config = dict(
    vocab_size=3895,
    rope_fraction=1.0,
    lr=0.0204,
    schedule='cos',
    seq_len=256,
    steps=3473,
)
Each number is 128 + 32 x the weight over its row's rms, rounded and kept within 0 to 255. Layers, rows and columns count from 0. The size above them is the row's rms in percent of the matrix's.

# layer 2 MLP up, 1280x320, rms 0.181, rows 118-170, columns 192-255
size [103  94 105 119  98 103 101  98  92  94  99 102  90 105 100 106  99 103 105  97 101 105 103 100 104 101 107 105  94  97 102  99  88 101 104  85  98 102  93 102  91  99  93 108 101 104  99  90 106  99  98  92  97]
[[114 125  99  78 178 154 182 159 122 160 108 118  85 126 105 142 153 135 150 117 117 121 104  78 125 141 107  93 102 156  82 134 133 111 153 151 146 149 170 168 105  93 169 198 174 155 118 145  98 125 157 118 101  92 152  55  48  99 109 111 145 146  79 170]
 [146 128 163 146 110 103 136 143 141 162 120 164 128 139 127 136 103 179 180 155 103 110 215  88 129 145  90 155  77 114 132 163 153 102 147 163 152 158 188 184 138 114 135 174 124  54 112 107  94 142 113  71 144 163 102 189  76  72 169 104 199 122 108  91]
 [152 180 122 128 105 135 113 102 141 153 129 148  93 114  91 194  95 139 175  69  99  96 142 145 152 164 101 140 116 116 112 110 117 125 104 103  75 193 168 147 127 122 189 153 112 173 152 116 113 130 144 153 108 134 138 110 161 138 100 211 138 105 103 118]
 [154 137  93 144 101 103 156  67 172 103 108 142 129  56 114 146 143 128  97  73 137 191  71 147 215 128 169 188  97 121  77  64 139 164 114 176  91 120 120 233 108 127 124 142 126 137 129 116  42 167 135  62 129 148 103 152 124 109 108 167 127  92 171 142]
 [134 169 107 126 148 125  89 109 135 166 143 183 102 144 165 129 119 156 111 151 114 105 190 166  66 146 194  87 118 165  64 156 185 101 137 140 102 133 137 127  76 104 149 111 135 126  96 143 143  61 131  94 129 133 111 106 172 159  59 174  93 188 127 110]
 [170 142  83 126 103 125 118 134 132 104 141  90 140 126 110 142  81 111 145 111 177 161 139 103 174 115 155 129 156  85 131 103 130 149 188 103 100 118 185 153 209 114 108  64 139 127 100 114 118 184  76 151 151 120 104  75 144 143 116  93 103 164 148 125]
 [160 141  65 111  89 132 141 120 129  71  56  88 137 138  94 146 146  65 134 109 139 145 160 186 118 158 148 187 163 138 210 175 116  79 171  78 102 127 121  99  91 118 109  95 137 101 127 176 132  78 134 106  87 148 133 103 120 159 110 166 176  96 171 160]
 [171 155 159 121 141 132 130 125 115 136 106 123 147 150 132  99 141 137 127  92 121  80 144 119  96 128  89 124 129 102 118 125 170 122 141 132 139 139 169 141 147 138 135  95 121 109  81 107 130 113 201 158 105 153  63 127 140 124 163 140 102 143 127 146]
 [114 113 159  68 149 174  94 124 122 160 115 125 108 162  97  63 118 109 141 154 126 129 157 101 101 126 137 109 152 109 137 146 148 168 103  92 139 135 132  40  96 117  52 115 136 126 143 139 137 102  99 168 115 138 172  96 134 109 187 117 113 107 171 141]
 [167 115  92 104 100 175 141 160 123 119 135 157 165 199 111 162 162 127 190  79 120  92 114 164 134 132 153  65 127 188 104 162 166  96 157 160 138 163  98 150 111  94 110 158 111 140 154  98 162  73 126 108  84 110 118  99 179 109 128 122 152  94 106 175]
 [174  80 122  84 169 170 113  92  96 105 132  78  75 124 166 157 186 120 151 195 136 129 113 117 183 136 150 102 145  99 124 186 131 156 147 129  83 132 155  87 156  89 138  82  92 178 101  75 111 138  67 167  93 155 139 185 104 102 152 170 124 154 154 164]
 [114 106 121 109 166 132  94 114 112 154 115 154 126 170 136 109  63 118 112 127  52 117 145 131 150 218 153 111 137 146  42 173 127 129  97 166 130  95 149 114 143 168 102  90 144 137  97 119 170  60 117  97 136 151  86 210 149  86  96 173 133 107 135 101]
 [121 115 105 132 145 110 124  62 169 161  86 162 144  94 132  83 116  78 135 157 187 118 127  99 123 110  94 128 122 118 121  89 127 155 122  68 114 124 131 113 154 124 119 150 173 114 129 160 146  92 131 134 120 141 143  96  78 235 138 124 152 164 149 166]
 [109  74 136 178 199 123 138 165 155 142  83 114 108 132 176 147 159 155 114 130 148 113 116 136 129 101  98 175 153 108 140  87 166 159 126 171 115  95 145 150 135  99 124 102 134  78 145  68 127 149 190 170 153 139 112 148 104 101 146 113  80 135 173 141]
 [145  49 158 137 115 152 106 120 119 176  66 114 104 135 110 126 143 110 151 113 124 131 103  80 164 154 181  84  95 112 108 173 135 128 169 130 181 104 143 116 124 151 141 122  82 118  63 225 100 131  53 175 149 153 126 118 125 166 167 124 134 129 136 160]
 [147  95 152  89  94 146  99 131 102 172  65 110 196 129  91 137 124  95 121 131 126 101 120 193  80  85 131 137 118 145 131 118  81 112 170 144  98 113 121 159 128 124  68 103 139 109  85  71 146 121 149  99 122 159 140  71 161 123 117 116 130 142 160 137]
 [165  93 164 199 147 165 138 108 151 167 149  79 117  55 131 124 145 158 156 161 113 140 115 121 111 166 127 116 182  94 208 174 121 162 183  85 141 164  96 136 126 146 153 129 203 113 130 106 110 176  86 155  73 177 112 129 139 121 130 104 164 183 121 117]
 [152 186 159 174 174 124 173 219  89 169 139  88 135 105 161 100 130 122  56 151 168 145 155 150 108 121 100 127 119 113  87  72  67  74 118 138 175 144 142 104 154 142  97 106 108  87 155 131 105 152 105 131  82  74  98 131  90 108 103 134 115  86 182  90]
 [121  57 180 147 137 137 132  64 149  94 116 121 131  94  93 105  89 174  85 175  74 141 149  90 102 111 100 144 156  74 129 155 157 186  95 105 120 124 121 122 188  77 123 120 108 199 153 101  71 125 151 125 113 144 149 137 136 103 117 171  69 168 112 111]
 [ 58 146  59 144 102 101 157 202 102  62 148 122 137  75 117  78 107 103  62 123  78  94 103 129 110 112 135  89 117 171 148 154 129  94 112 134 116 101 173 138 142 143 140 129  56 140 136 144 121 152 122 109 166 100 140 121 154  88  93 134 158  88 175 161]
 [ 61 166  86 116 136 113 100 134 117 124 113 164 156 141 102 113 132  83 147 102 118  63 130 156 245 101 175 127 150  54 162  74 170 163 193 169 102 136 156 121 177 146 140  89 141 132  64 113 143  42 131 171  88 139 124 168 170 208 165 136 144 125 104  80]
 [112 137 177 128  87 159 192 106  89 129 132  88 160 194 141 133  94 142 134 127 127 130  87 151  90 181 114  80 113 156 188  93 111 129 121 115 101 159 116  94  98 118 122 112 127 154 109  92 119  85 142 172 111  55 130 124 119  99 101 157 125 181 114  92]
 [126  98 127 103 116  68 142 112 161 122 150 127 107  99 103 129  89 146  69 208 140 158 142 185 121 121 125 179  85  90  85 180 128  78 180  72 144 140  69 112 135 104 120 101 139 136  76 140 124 117  96  81 163 100 129 122 147 122 100 130 152 121 153  98]
 [ 92 122 121 130  50 111 185 159 112 131 104 151 195 125 190 132 165 117 134 186 157 112 140 116 128  96 150 143 154 122 108 109 133 118 160 114 140 182 145 121 164 127 125 148 131 130  43 133  99 159 169 110 109 193 105  69 172 131 165 125  97 144 232  59]
 [130 120 185 156 131 183 159  66  94 124 125 161 123 133  86 173  68 180  84 117 121 151  71 150 119 107  49 125 153 164 135 134 146 165 117 144 134 167 151 132 165 134 142  85 164 149 107 100  74 205 117 161 141 108 145 134 157  92 105 105 153 163 173 182]
 [104 137 131  85 146 119 147 141 109 103 140 120 183  66 157 149 178  85 116 120  89 143 102  84 150  12 107 147 134 115 135 114 126 154 132 182 150  94 107 129  83 186  82 129  95 122 170 136  78 143 130  96 180 138 168 147 114  99 141 113 127 125 108 138]
 [141  73  80 172  89  75 198  98 153 139 136 157 118  84 152 175 116 163 140 149 139 168  90 151 167  97 121  89  79 106 185 139 116 150  79 111 159 144  81 132 117 133 157 137 145 158 146 164 170 141 178 133 142 117 111  72 176 129 151 155 175  96 174 103]
 [150 121 114 141 123 112 117 149 115  84 197 122 176  95 111 142 115 104 125 199 105 110 122 125 125 114 128 156 166  84 113 206 135  71 115 156 162  89 128 153  72 164 161 106 134 122 151 145  77 164 145 105  92 214 180  93 104 163 133 167 173 139 137 125]
 [ 86  91 132 117 176 211 110 131 120 159 148 113 117 110 128 109 153 110 162 119 178  73  92 148 117 110 106 126 179 163 147 166 109  87 196  80 129  99 126 160 154 125 103 154  95 150 134  87 101 117 156 147 149 135  79 104 145 118 171 109 151 157 118 187]
 [144 104  90  98 107 143 145 153 100 131 103 136  96 195  99 135  93 117  97 100 139 158 112 148 118 151 120 138 124 138 119 146  62 132 127 107 190 154 108 125 104 136 122 138 137 152 122 114 140  96 153  75  87 151 141  92 134 151 136 174 184 112 190  80]
 [118 166 140 198 120 101  83 125  79 135 177  69 143 166 111  81 119 120  97 184 110 113 120 102 126 182 180 173 188 148 107 120 113 145 134 139  84 100 107 107 143 124 167 106 107  93 111 125 129 155 147 137 192 182 104 111 155 106 151 147 117 131 139 154]
 [143 128  97  56  90  97  91 124 193 126 131 129 180 112 118 159 124 153 139  90 134 142 142 170 114 170 112 162 101 140 137 102 138  74 131 127 134 174 108 139 173 139 154 113  97 121  76 159 146 198 128 142 170 111 135 137 188 118 153 153 126 109 162 148]
 [112 140 112 171 134 121 120  99 129 151 149 147 121 138  51 127 103 137 119  96 165 120 175 158 102 130  78 101 100 146  97  93  87  79 130 109 107 161 152 125 117 158 156 108 169 133 149  94 135 102 117 154 110 174 131 133 166 152 112 164 147  82 132 106]
 [115 158 100 136 152 181 101  59  90 173 123 151 140 129 111  83 133 139 152 131 128 185 136 133 145 100  96  88 153 135 140 107 116 141  92  84 113 123  94 107 147 109 125 152 141 123 157 115  85 150  96 183  80 116 145 159 131 171 126 130 100 178 102  72]
 [176 106 162 130 102 127 209 115 133 130  83  89 155 119 130 124 102  95 123  95 172  90 105 150 112 119 128 155 118 100 185 121 166 180 114  99 129 101 119 150 113  83 115 127 187 132  90 175  88  66 140  98  58 127 167 180 109  91 116 183 101 124 116 198]
 [120  32  57 105 141 145 129 162  95 163 160  46  85 143  65 155  68 109 131 142 124 116 107 100 201 126 114  97 122 110  83 160 174 108 128 134 120 120  97 146 135 130 135 121  98 128 100 114 141 185 202 190 115  96 112 122 170  93 124 202 136 162 178 154]
 [171 147 109 108 126  87 104 119 136 120 134 109 113 109 149 198 152 136 148 145 190 101  82 171  99 153 101 115 141 193 153 132 132 182 168 123 154 105  97 140  89 136  87 140  53  65 113 139  84  84 209 103 150 119 151 115 193 102 164 115  77 128 131  92]
 [ 70 166 115 190 147 158 163  97 149 163 141 144 108  93 152 107 118 130 156 204 170 140 205 118 139 132 195 130 178 107 176 168 144 117 166 103  62 133  53 159 187 168 144 167 138 205 158  52 113 165 110 142  80 162 130  84 161 133 143 114  93 115  90 102]
 [119  65 170 149 120 112 137 135  49 100 158 114 124 139 125  41 138 177 137 170 126 108 193 113 154 181 140 106 158 133 121  64 112 149  88 120  80 113  31 128 139  82 169 130 116 149 140  82  73 151 110  46 126 114  71 104 137  78  85 141 100 124  73  93]
 [133  86 181 165 155 111 129 118 128  92 174  52 143 165 204 101 168 142 139 192 136 200 140 159 165 124 125 146 156 145 134 144 122 120 122  83 165 139 176 194 186 136 170  56  96 162 102  83  86 105 101 172 126 140 136 178 131 143 148 134  47 138 122 116]
 [108 121 153 184 139  52 155 201 193  94 116 170 165 160 176 162 150 146 177  94 146 173 155 166 123 146 145 167  96  92 101 111 149 149 167 115 137 142 160 170  92 135 119 172 112 140  77 175 127  75  80 112  71 163 142 172 118  96 182 144 110 121 141 128]
 [130  78 114 203 218 115 129 104 116  86 155 129 138 168 108 197 141 136 170 144  87  78  77 103 215 172 110 107 131 130 113  19 151  67  86 127 156  97 182 131 136  99 156  99 137 190 154 122 119 113 164 135 110 131 109 135 102 123  86 176 107 120  68 120]
 [154  97 128 130 108 164 116 168  96 121 115 130 149  86 157 105  91 150 172 194 208 131  67  92 109 138  85 132 140 157 106 120 119 157 166 172 124 193 110 140 143 184 144  78 165 173 118 111 123 145 102 143  96 115  71 150 149 177  98 135 110 107 122 102]
 [107  90 166 122 102 138  66 106 148  84  92 158 125 155 134 135 122 142 141 140  86 162 190 143 113 128 163 137 135  89 104 103 184 115 173 176 135 136 138 134 207  97 218 126 115 142 135 136 128  71  97 105 149 158 112 115 134 176 144 191  63 150  75 111]
 [130  88 125 100 137 129  75 104 128 163 106 124 103  95 119 149 176 181 158 152  97  66 132 123 140 170 119  90 136 181  99 128  85 181 134 109 108  73 116 152 194 120 132 134 139 165 144 173  70 125 161 106 164 107 145 120 127  91 178 104 134 151 115 154]
 [116  92 127 129 149 141  83 109  89 145 115 209 180  67 160 135 110  77 102 174 136 103 123 110 159 137 133 130  82 112 120 162 106  65 135 124 204  95 116 102 143 122 123 132 153 176  55 201 135 174 148 121 136 175 118  81 154 121 135 114 100 156 151  59]
 [128 134 182 127 178  90 172 125 114 133 172 160 168 127 165 157 140 120 121 135 115 160 126 149 157 162 137 216 101 108 118 128  83 151  98 167  94 191 132 110 113 105  73  59  77 153 114 140  58 130  82 139 154 183 101 101 123 124 171 130  90 133 138  64]
 [120 179 166  95 231 115 153 142 103 135 146 143 169 154 141 149  75  90  79 132 121 117 139 144 171  89 114 141 100 164 107  98  79  69 162 147 137 148 150 161 137 190 179  84 143  73  83 131 129 138  57 154 125  73 101 160 141 154 156 121 143  69 123 187]
 [101 118  97 170 132 121 114 166 220 128 186 113 143  99 150  85 172 161  97 141 108 107 160 128 124 178 120 127 117 111 169 202 111 141 150  59 131 111 151 139 128 113 131  80 165 124 156 136 153 163  73 143 122 138 162 132 121  69  89 135  98 129 193 142]
 [131  81 137 161 111 164 143 121  49  97 164 155 126 164 112 186 161 114 200 118 125  78 131 155 147  94  99 144 100 135 110 103 122 147 168 179 117 162 135 157 100 131 132 118  80  64 124 135 133 155  28  95 154 104 145 125 180 164 131 127  70 143  87 135]
 [137 100 102 135 170 152 165 153  84 142 162 172 104 158 172 178  95 185 133 151 227 108  98 146 152 119  98 196 161 154 162 115 144 127 111 132 146 144 146 183 161 137 159 101 198 121 113 141 151 136 127 145 123 105 125  96 128 122  90 144  87 182 142  57]
 [161 141 214 194 114 198 123 154 175 189 201 173 128 157  90 145 132 125 137 176 132 189  76 114 134 137 115 127 192 159 118  87 117 141 152 114 211 146 185 137 150 127 110 119 149 158 146 137 137 136 148 118 152  88 163  98 116 157 122 139 163 125 135 124]
 [107 126 142 136 155 183 101 114 135 141 157 113 121 115 110  94 126 156 124 157  64 164 137 121 124 106 121 182 153  96 116 101 146  71 102 128 157 125 125 111 122  95 143 151 146 134 111 124 138 153 129  92 119 163 189 147 171 141 203 159 115 141 152 187]]
# layer 2 MLP down (transposed), 1280x320, rms 0.0428, rows 118-169, columns 192-255
size [ 99  92 105 105  94 104 101 102  88  96  94 103  90 101  99 102 102 104 106  93  98 103  94 106 101 105 107 102  92  98 103 102  93 100 102  96 100 103  95 105  91  99  96 103 107 101  96  94 106 102 101  91]
[[ 93 139 100 121 100 120 132 147 181 136 116  94 144  56 100 147 141  95 149  92 115 171 159  83 136 120 160 136 134 113 111 125 156 154 187 144 101  80 139 203 161  92  83 166 153 158 111 146 122 122 110 126 153  73 198  57 146  97  66 106  97  90 131 146]
 [126 123 113 105 103 114 110 160 100 132  59 105 109 173 140 135 104 137 167 152 113 121 188 161 136 134 106 109  47  96 147 187 123  63 109 183 189 170  75 147 145  92  77 126 122  71 178 101 105 144 170  79 125 129  97 161  46 151 142  93 167 173 107 113]
 [116 122 177 125 103 106 135 124 145 144 109 162 108  79  75 156  70 140 114 114 150 118 112 157 107 110  85  80  82 164 100  77 112 127 212  97  65  97 143  67 203  73 100 177 134 150 120  84 100 153  96 122 190 101 102  42  69 160  61 148 134 150 107 161]
 [101 100 101 161 124  86 155 111 153 105 142 172 196 139 123 119 154 135 153 142 129 105 114  65 129 128 154 119 174  88 185 154  95 116  58 110 138 117 148 194 156 144 134 169 140 175 106 141 103 150  73 130 121 125 107  97 137 114  87 100  67 127  97 117]
 [157 231 144 145 100 146  84  91 115 121 110 111 138 128 116 115  93 143 174 149 115 111  93  90 111  81 109 176 149 124 171 182 118 160  43 195 151 196  83 149 117  94 183 102 142 123  65 155 101 157 105 119 144 132 140 141 119 118 114  64  84 124 178 166]
 [157 159 140 120 139 112 123 140 136 122 107 144 122  91 123 177 115  61 167 138  97  69  81 129 133 117 170 105  94 157 145 126 112 100 153 144 113 165 164  75 154 127 106 174  76 113 126  77 146 155 140 180 172 140 140  92 142 140 111 108 189 112 147 110]
 [155 114 126 136  88 113 165 169 123 213 105 108 123 157 132 137 130 116 107 157 154 106 153 119 195 106 155 107  74 137  92 147 166 110  97 131 134  97 114 132 126  89 169 116  75  92 160 140 130 109 161 138 147 100 140 126 172 100 157 133 185 107 129 143]
 [150 134 169 124 103 143  80 128  83 140 107 200 158 150 112  66 103 118 139 133 140  96  82 125  97 119 165 184 140 169 152 133 139 130 132 133 128 113 149 134  79 185 107 125 107 141 138 160 164  80 186 197 148 141 141 138 113 137  89 114  95 142 145 148]
 [ 95 176 130  89 101 146  98 140 170 152  77  76  59 147 115 160 122 117 168 196 136 155 193  99 147 107  55 113 121  99 133 152 127 124 149 137 116 106  85  77  98 156  89 175 112 132  81 118 154 147 107 165 145 107 142 117 120 157 147 145 112 109 154  53]
 [ 74 176  93  59  99 121 157 124  92 101 151 136 158 108 135  86 103 140 132 135 159  89 109  86  93 106  86 124 123 127  79 184 155  98 190 127  95 128  59 104 120  76 112 195  81 114 170 140 128 194  94 148 135 126 107 105 122  83 138 128 169  71 125 156]
 [113 114 167 168 151 184 104 111 121 115 148 166 135 181 127 159  66 116 117 173 155 158 108  99 182  92 123  76 154 129 117 150 153 197 185 123 105 139 126 108 186  83 160 136 120 156 106 115 150 105 116 136 103 131 110 135  77 131 109 111 118 134 112 135]
 [132 142 142  96 152  39 112 184 123 153 105 130 172 159 134 139  85  99 105 119 117 113 109 178 107 168  84 207 111  95 152 175  75 166 139 143 140 169 121  87  93 198 144 144 120 136 145  92 129 106 136 113 126 164 111 177  88 190 146 111 115  90  90 126]
 [118 152  85  99 122  99 158 155 173  97 166 158 126  94  66 114 104 129 158 179 164 123 166  51 124 103 125 143 164 150 130 131 108 157  93 110 146 129 140 100 191 162 126  64 119 151 144 111 128 134 130 127 174 145 196 130  32 128  92  70 178 129 124 126]
 [126 122 165  92 193 169 100 126 172 100 148 145 112 161 149 132 147 109 112 148 141 144 103  99 123  55  88 148 183 132 146 129 109  99 129 172 141 132 150 149 116 159 117 134 116 100  98 125 164 128 153 145 123 137 107 104 125 113 155  62 141 135 164 115]
 [138 107 136 141 138  97 111 123  98 129 128  87 170 165 112 112 136 158 143 150 126 103  92 121 143 142 184 169 187 110 160 142  87 130 126  95 183 186 124  99  86 182 139 130 132  79 133 130 141 116 134 119 193 100 128 141 145 112 156  57 126  94 147 213]
 [148 113 124 115 137  76 174 165 143 102  82  89  80  66 107 126 170 139 125 175 133 154 123 100 109 126 196 122 102 128 125  79 144 108 209 145 132 122 101 131 170  95  90 128 146 161 159  79 140  13 113  97  87  70 104 198 152 155 134 132 139 175  89 112]
 [ 78 143 135 113 130 111  64 127 176 156 150 145 181 123 131 173  78 149 104  83 128 185 138 121 121 146 107 152 177  92 116 161 120 140 163  89  73 131 125 125  44 145 138 144 133 131 234  87 176  89  90  74 165  92 121 164 103 131 159 125 120 141  93 143]
 [176 127 149 183  95 144  95 157  91 112 110 130 115 124 142  85 132  89 133 171 129 129 126 121  65  90 136 108 144 131 111 140  96 129 131 139 148 142  98 153 127 131 115 187  79 144 148  94 142 129 127 184 135 116 154  87 157 166 134 142 147 139 111 126]
 [160 108 121 116 110  83  92 148 122  88 134 143 130 148  88 154 161 166 103 120 177 118 139 163 131 139 124 148 161 108 179 123 233  81 168 131  44 154 131 129 160 124 156 121 119 139  66 128 104  72  91 159 117 113 119 164 130  93 103 114 167 119 115 117]
 [115 190 166 105 146 142 142 176 151 127 156 145  94  90  89 106  85  94 108 129 105 159 158  84 140  89 193 116  60 149 193 167 120 141 117 140 104 129 181 108 125 192 111 199  71 140 143 160 135 121 119 109 144  54 149  69 134 121 126 127 178  62 108 143]
 [ 41 145 106 119  64  79 120  99 136 116 128 119 115 139 125 138 146 122  72 161 148  76 148 108 194 113 124 156 146 132 180 112 155 122 146  87  93 182 104 168  98 180 158 184 148  60 137 133 135 142 160 101 169 159 126 160  96 181  96  78 137 112 142  60]
 [148  88 184  96 100 101  44 102 187 109 131 148 129 166 152  71 217 150 149 102  91 154 118  85 184 159 141  41 118  81 156 168  93 131 129  39 132 194  84  87 149 183 153 176 173 155  73 137  84 111 103  90 159  63 105  87 109 150 113 122 141 137  86  88]
 [ 63  88 147 107 141 132 109 119 131  98 125  71  90 126 131 108 118 179 166 151  93 108 140  41 105  85 132 115 171 142 132 101  98 112 132 207 117 129 136 163 142 114 142 171 164  95 108 124 181 145 127 149 106 114 121 138 122 123 171  80 118 103  49 102]
 [232 101  91 119 163 145  94 173 137 140 187 162 126 151 108 112 140 127  98 155 126 152 131 170 137 143 117 109 102 142 107 133  95 137  31 111 125 120  95 125 113 114 138  91 139 185  30 140  80 162 162 105 119 139 119 139 124 148 160 129 146 166 110 147]
 [140 111 108 153  91 122 149 184 183 118 156 113 117 117  94 143  88 180 161  88 121 134 121 106 125 126 125  88  95 177  78 143 172 139 106 145 123  91 122 118 145 181 166 149 182 159  81 137  54 151 135 170 129 108 135  95  81 143  80 115 113 125 168 138]
 [106  62 110 121 159 143 110 113 149 119 144 133 136 116 164 128  94  72 196 123  91  87 131 149 140 133 159 108 143 136 133 132 145 103 119 149 142 136 168 162 125 104 103  87 169 175 155 157 124 181 122 145 135 126  95 110 141 152  84 157 131 114 130 159]
 [ 80 161 140 202 133 119 108 174 175 144  96 177 174 185 143 139 121  96 137  54 175  77  59  65 133 132 195 127 136 134 122 152 112 149  64 103 136 159 172 135 164 107 162  69  94 153 175 214 138 102 172 149 100 152 150 161 136 108 143 119 153 163 161  95]
 [138 106 100  51 152 196 149 117  73  80 177 152 177 107  92 113 107 125 153 118 126 147 213 140 152 121 179 103 153 132 167 183 125 149 124 167 150 169 129 164 164 109 146 124 106 157 144 169 101 119  96  87 135 155 155 203 126 112 155 150 158 127  45  97]
 [ 84 196 171 154 102 205  98 154 109 160  97  83  96 185 120  97 134 170 145 108 142 113 118 114 105  79 143  97 202 122 148 170 137 118 132 102 103 125 135 122 194 162 106 152  84 115 140 124 147 103 102 112  91  22 110 141 102 108  86  98 130  90  94 109]
 [156 145 186 140 102 129 101 169 132  96 132  75 136 162 168 127  62 140  89 123 131 110 101 100  97 155 161 135  83 143 127 119 132 103 137 193 133  93 117 115 168  78 140 158  78 129 120 152 203 108 182  64  81 121 122  88 153 158 120 198  96 140 123 128]
 [159 208  88 151  94 109 177 131 101 119 177 118 160 165  91 179 147 140 147 168 115 116  97 178 109 108  96 166 147 141 165  88  86 141 150 123 126 100 139 140 125 145 106 105 112 111 162 183 111 110 107  68 113 132 164 122 172 120 118 103 147 130 137 124]
 [143 110 104 103 112 148 108 135 171 149 102 184 148 159 125 121  94 129 127 116 147 117 132 134  95 135 109 156 136 107 105 138 139 125  78 182 157 163 152 144 119 162 143 153 118 134 169 177 108 186 167 164  94 109 132 141 126 122 123  94 119 155 150 122]
 [118 123 120 119 142  90 111 162 175 136 138 121  97 126 174 116 183 136 144  63 150 135 137 144 149  98 134 124 160 109 157 188  82  90  81  84 154 158  95 173 133 156 105 183 142 175 163  83 123 130 164 135 164 139 147 171 115 159 143 172 140 134 132  82]
 [111 161 111  92 163 208 112 167  93 172 163 130 140 143 206 144 173 128 161 176 110 144 142  68 123  90 141  98 110 102 129  70 152 164 160 132 161  90 112 147 143  67  94 167 130 100 125 165 128  99 101 114  65 101 166 114 165 184 122 137 101 131 147 118]
 [108 123 100 118  70 141 177 123 149 131  93  93 155 146 176  93 105 108 132  86 180  68  79 166 155  67 123 120 140  87 146 148 115 162 106 120 183 116  84 117 177 120 128 180 114 157  74  79  95 104 144  99 119  90 119 128 160 114  91 142 147 128 167 100]
 [122 126 136 118 168 131 139 114  93 130 172  89 102 160 119  95  50 130 112 122 156 116 131 119 154 145 161 171 147 143 121  91 171 173 146 177 168 133  93 125 109 135 159 137  67 190 120 154 110 152 113 139 120  94 101 147 121  98 156 118 178 155 156 147]
 [ 92 132 123 144 123 124  91 100 123  98 173 104 187 191  87 133 118  90 147 173  79  82  41 138  99 142 158 100 118 124 107 136 182 179 135 121 186 133 191  69 130 100 130 126  69 146 121 165 177 109 144 108  64 141 116 122 165 118 151 148 110  79 138 148]
 [ 66 175 158 158 114 154 184 129 147 102  54  99 147 149  73 207  97 152 125 140 122  73 146 113 101  73 123 103  98 109 152 181 183 193  95 104 115 143 118  88 130 146 165  73 134 138 124 175 104 130 123 172 173 126 118 139 127 113  95 109 164 142  95 123]
 [134  95 106 134 177 103 163 125 141  93 152 115 150 143 139  70 155 126 150 170 130  87 171 122 113 118 124 132 196 122 163  92 174 148 132 122  94  98 127  58 117 111 112 101 114 109 101 118 105 224 183 107 131 168  85 123 185 107 113 170  98 135 137 124]
 [146 146 121 157  96  89 121 175 123 126  91 108 111 126  83 106  72  99 110  85 107 138  79 101 183  91 129  67 156 120 199  56 105 119 148 131  95 151 108 172 138 113  54 205  69 139 146 160 138  95  77  83 102 172 127 107 162 116 206 140 135  75 132 120]
 [ 97  98 177  92 172 122  81 178 158 129 126 186 196 136 138 141 178 118  74 121 159 191  84  94 158 139 155 151 116  57 146 111 116 163 145 103 136 138 157 186 117 123  75 164 158 156 181 114 128 114 135 127 108 119 115 111  81  56 152 104 133 110 110 135]
 [146  77 112 153 170 143 159 138 106 128 130 123 123 194  71  73 146 131  86 165  77 128 150 119 121 139 103  78 130 140  96 171 112 155 105  97 175 110 126 158 139 123 128 107 115 196 127 110 130  63 115 115  94 153 152 174 171 156 102 184 152 176 139 137]
 [ 81 101 143  92 117 206 137 189  84 139  89 158 145 129 142 139 166 136 143 117 184 115 106  93 140  84 124 166  53  70  82 117 124 124 142 180 110 151  97 115  77 134 143  66 123 145 131 209 152 120 124 116  82 125  84 137 102 142 155 127 142 123 145 176]
 [103 125 128 107 127 126 168 163 114 132 151 148 183 171 171  87  93 128 118 144 121 144 123 110 139 144 139 124 148  95  92 176 194 222 119 105 139 128 150  99 180 143 169 155  88 181  54 158 139 123  97 154 126 172  88 123 158 173 151 113 146 111 111 107]
 [155 126 121 131 156  86  58 156 126 184 154  73 207 110 124  92 102  99 134 120 187  87  44 150  90  90  91 144  97 167  89 113 161  86 103  93 153 119 130 102  96 165 130 123 146 166 120  98 147 145 103 148  97 122 103  93 133 137 163  52 101 151 155  88]
 [131  80 146 102 136  97  91 154 121 152 170 172 110  87 128 103 108 125 120 129 179  78 131 103 173 163 140  73  90 113  91 104 110 160  98  60 127 150 140 118 128 128 105 133 127 115 112 130 108 145 117  58 171 100 113 148 133  76 151 101 113  68 109 162]
 [ 99 148 112 161 157  48 152 141 100 113  69 154 157 170 118 138 179 115  95 136 182 137 124 142 159 112 155 100 141   5 140 132 101 117 138 130 118 111 115 101 117 167 121 124 153 166 181 144 121 125  87 172 186 128  64 105  80 111 116 131 133 141  64  90]
 [103 130 157  98 198  96 111 182 220 107 129 134 179 147 109 172 107 153 165 167 131 149 158  83 110 130 179 139 110 161 148 172 143 180 113 104 192  81 138 123 113 154 144 115 140 182 108 148 138 130 132 145 109 147 163  99  69 169  61  86 142  83 106 147]
 [154 176  96 128 114  75 129 148 153 123 133  91 110 128 107 162 152  90  98 109 140 158 127 140 150 123 115 132  61 134 118 130 184 158 116 112 215 148  80 159 175 141 127 123 139 109 107 115  84  91  90 102 121  93  85 164 122 138 194 152 145 105  80 120]
 [125 138 168 131 102  88  89 144 174 139 128  73 104 103  78 116 155 115 130 180 102 131 131 160 111 125 201 137  89 124 119 119  55  72 114 124  85 106  66 144 155 188 125 125 112 124 151 121  64 140  89 146 123  96 126 148 169 123 109 165  84 188 143 135]
 [111 152 148 165 183 137 155 118 160 122 145 231 152 115 166 120 119 113 109 115 160 151 164 173  90 165 113 159 142 117 114 154 134 159 139 143 150 160  96  97 162 122 100 132 127 175 139 108 173  91 158  84 104  97  85 127 124 122 147 133 107 220  98 134]
 [175 188 134 116  97 125 109 128 117 182 138 134 148 141 113 106 132 160 129 156 127 155  74 102 158 109 146  94  95 181  96 115 101 103 118 144 114  94 190 152 159 108 127 164 183 154 110  74 140 111 114 130 150  68 122 188 111 180 162 149  97  96 122  89]]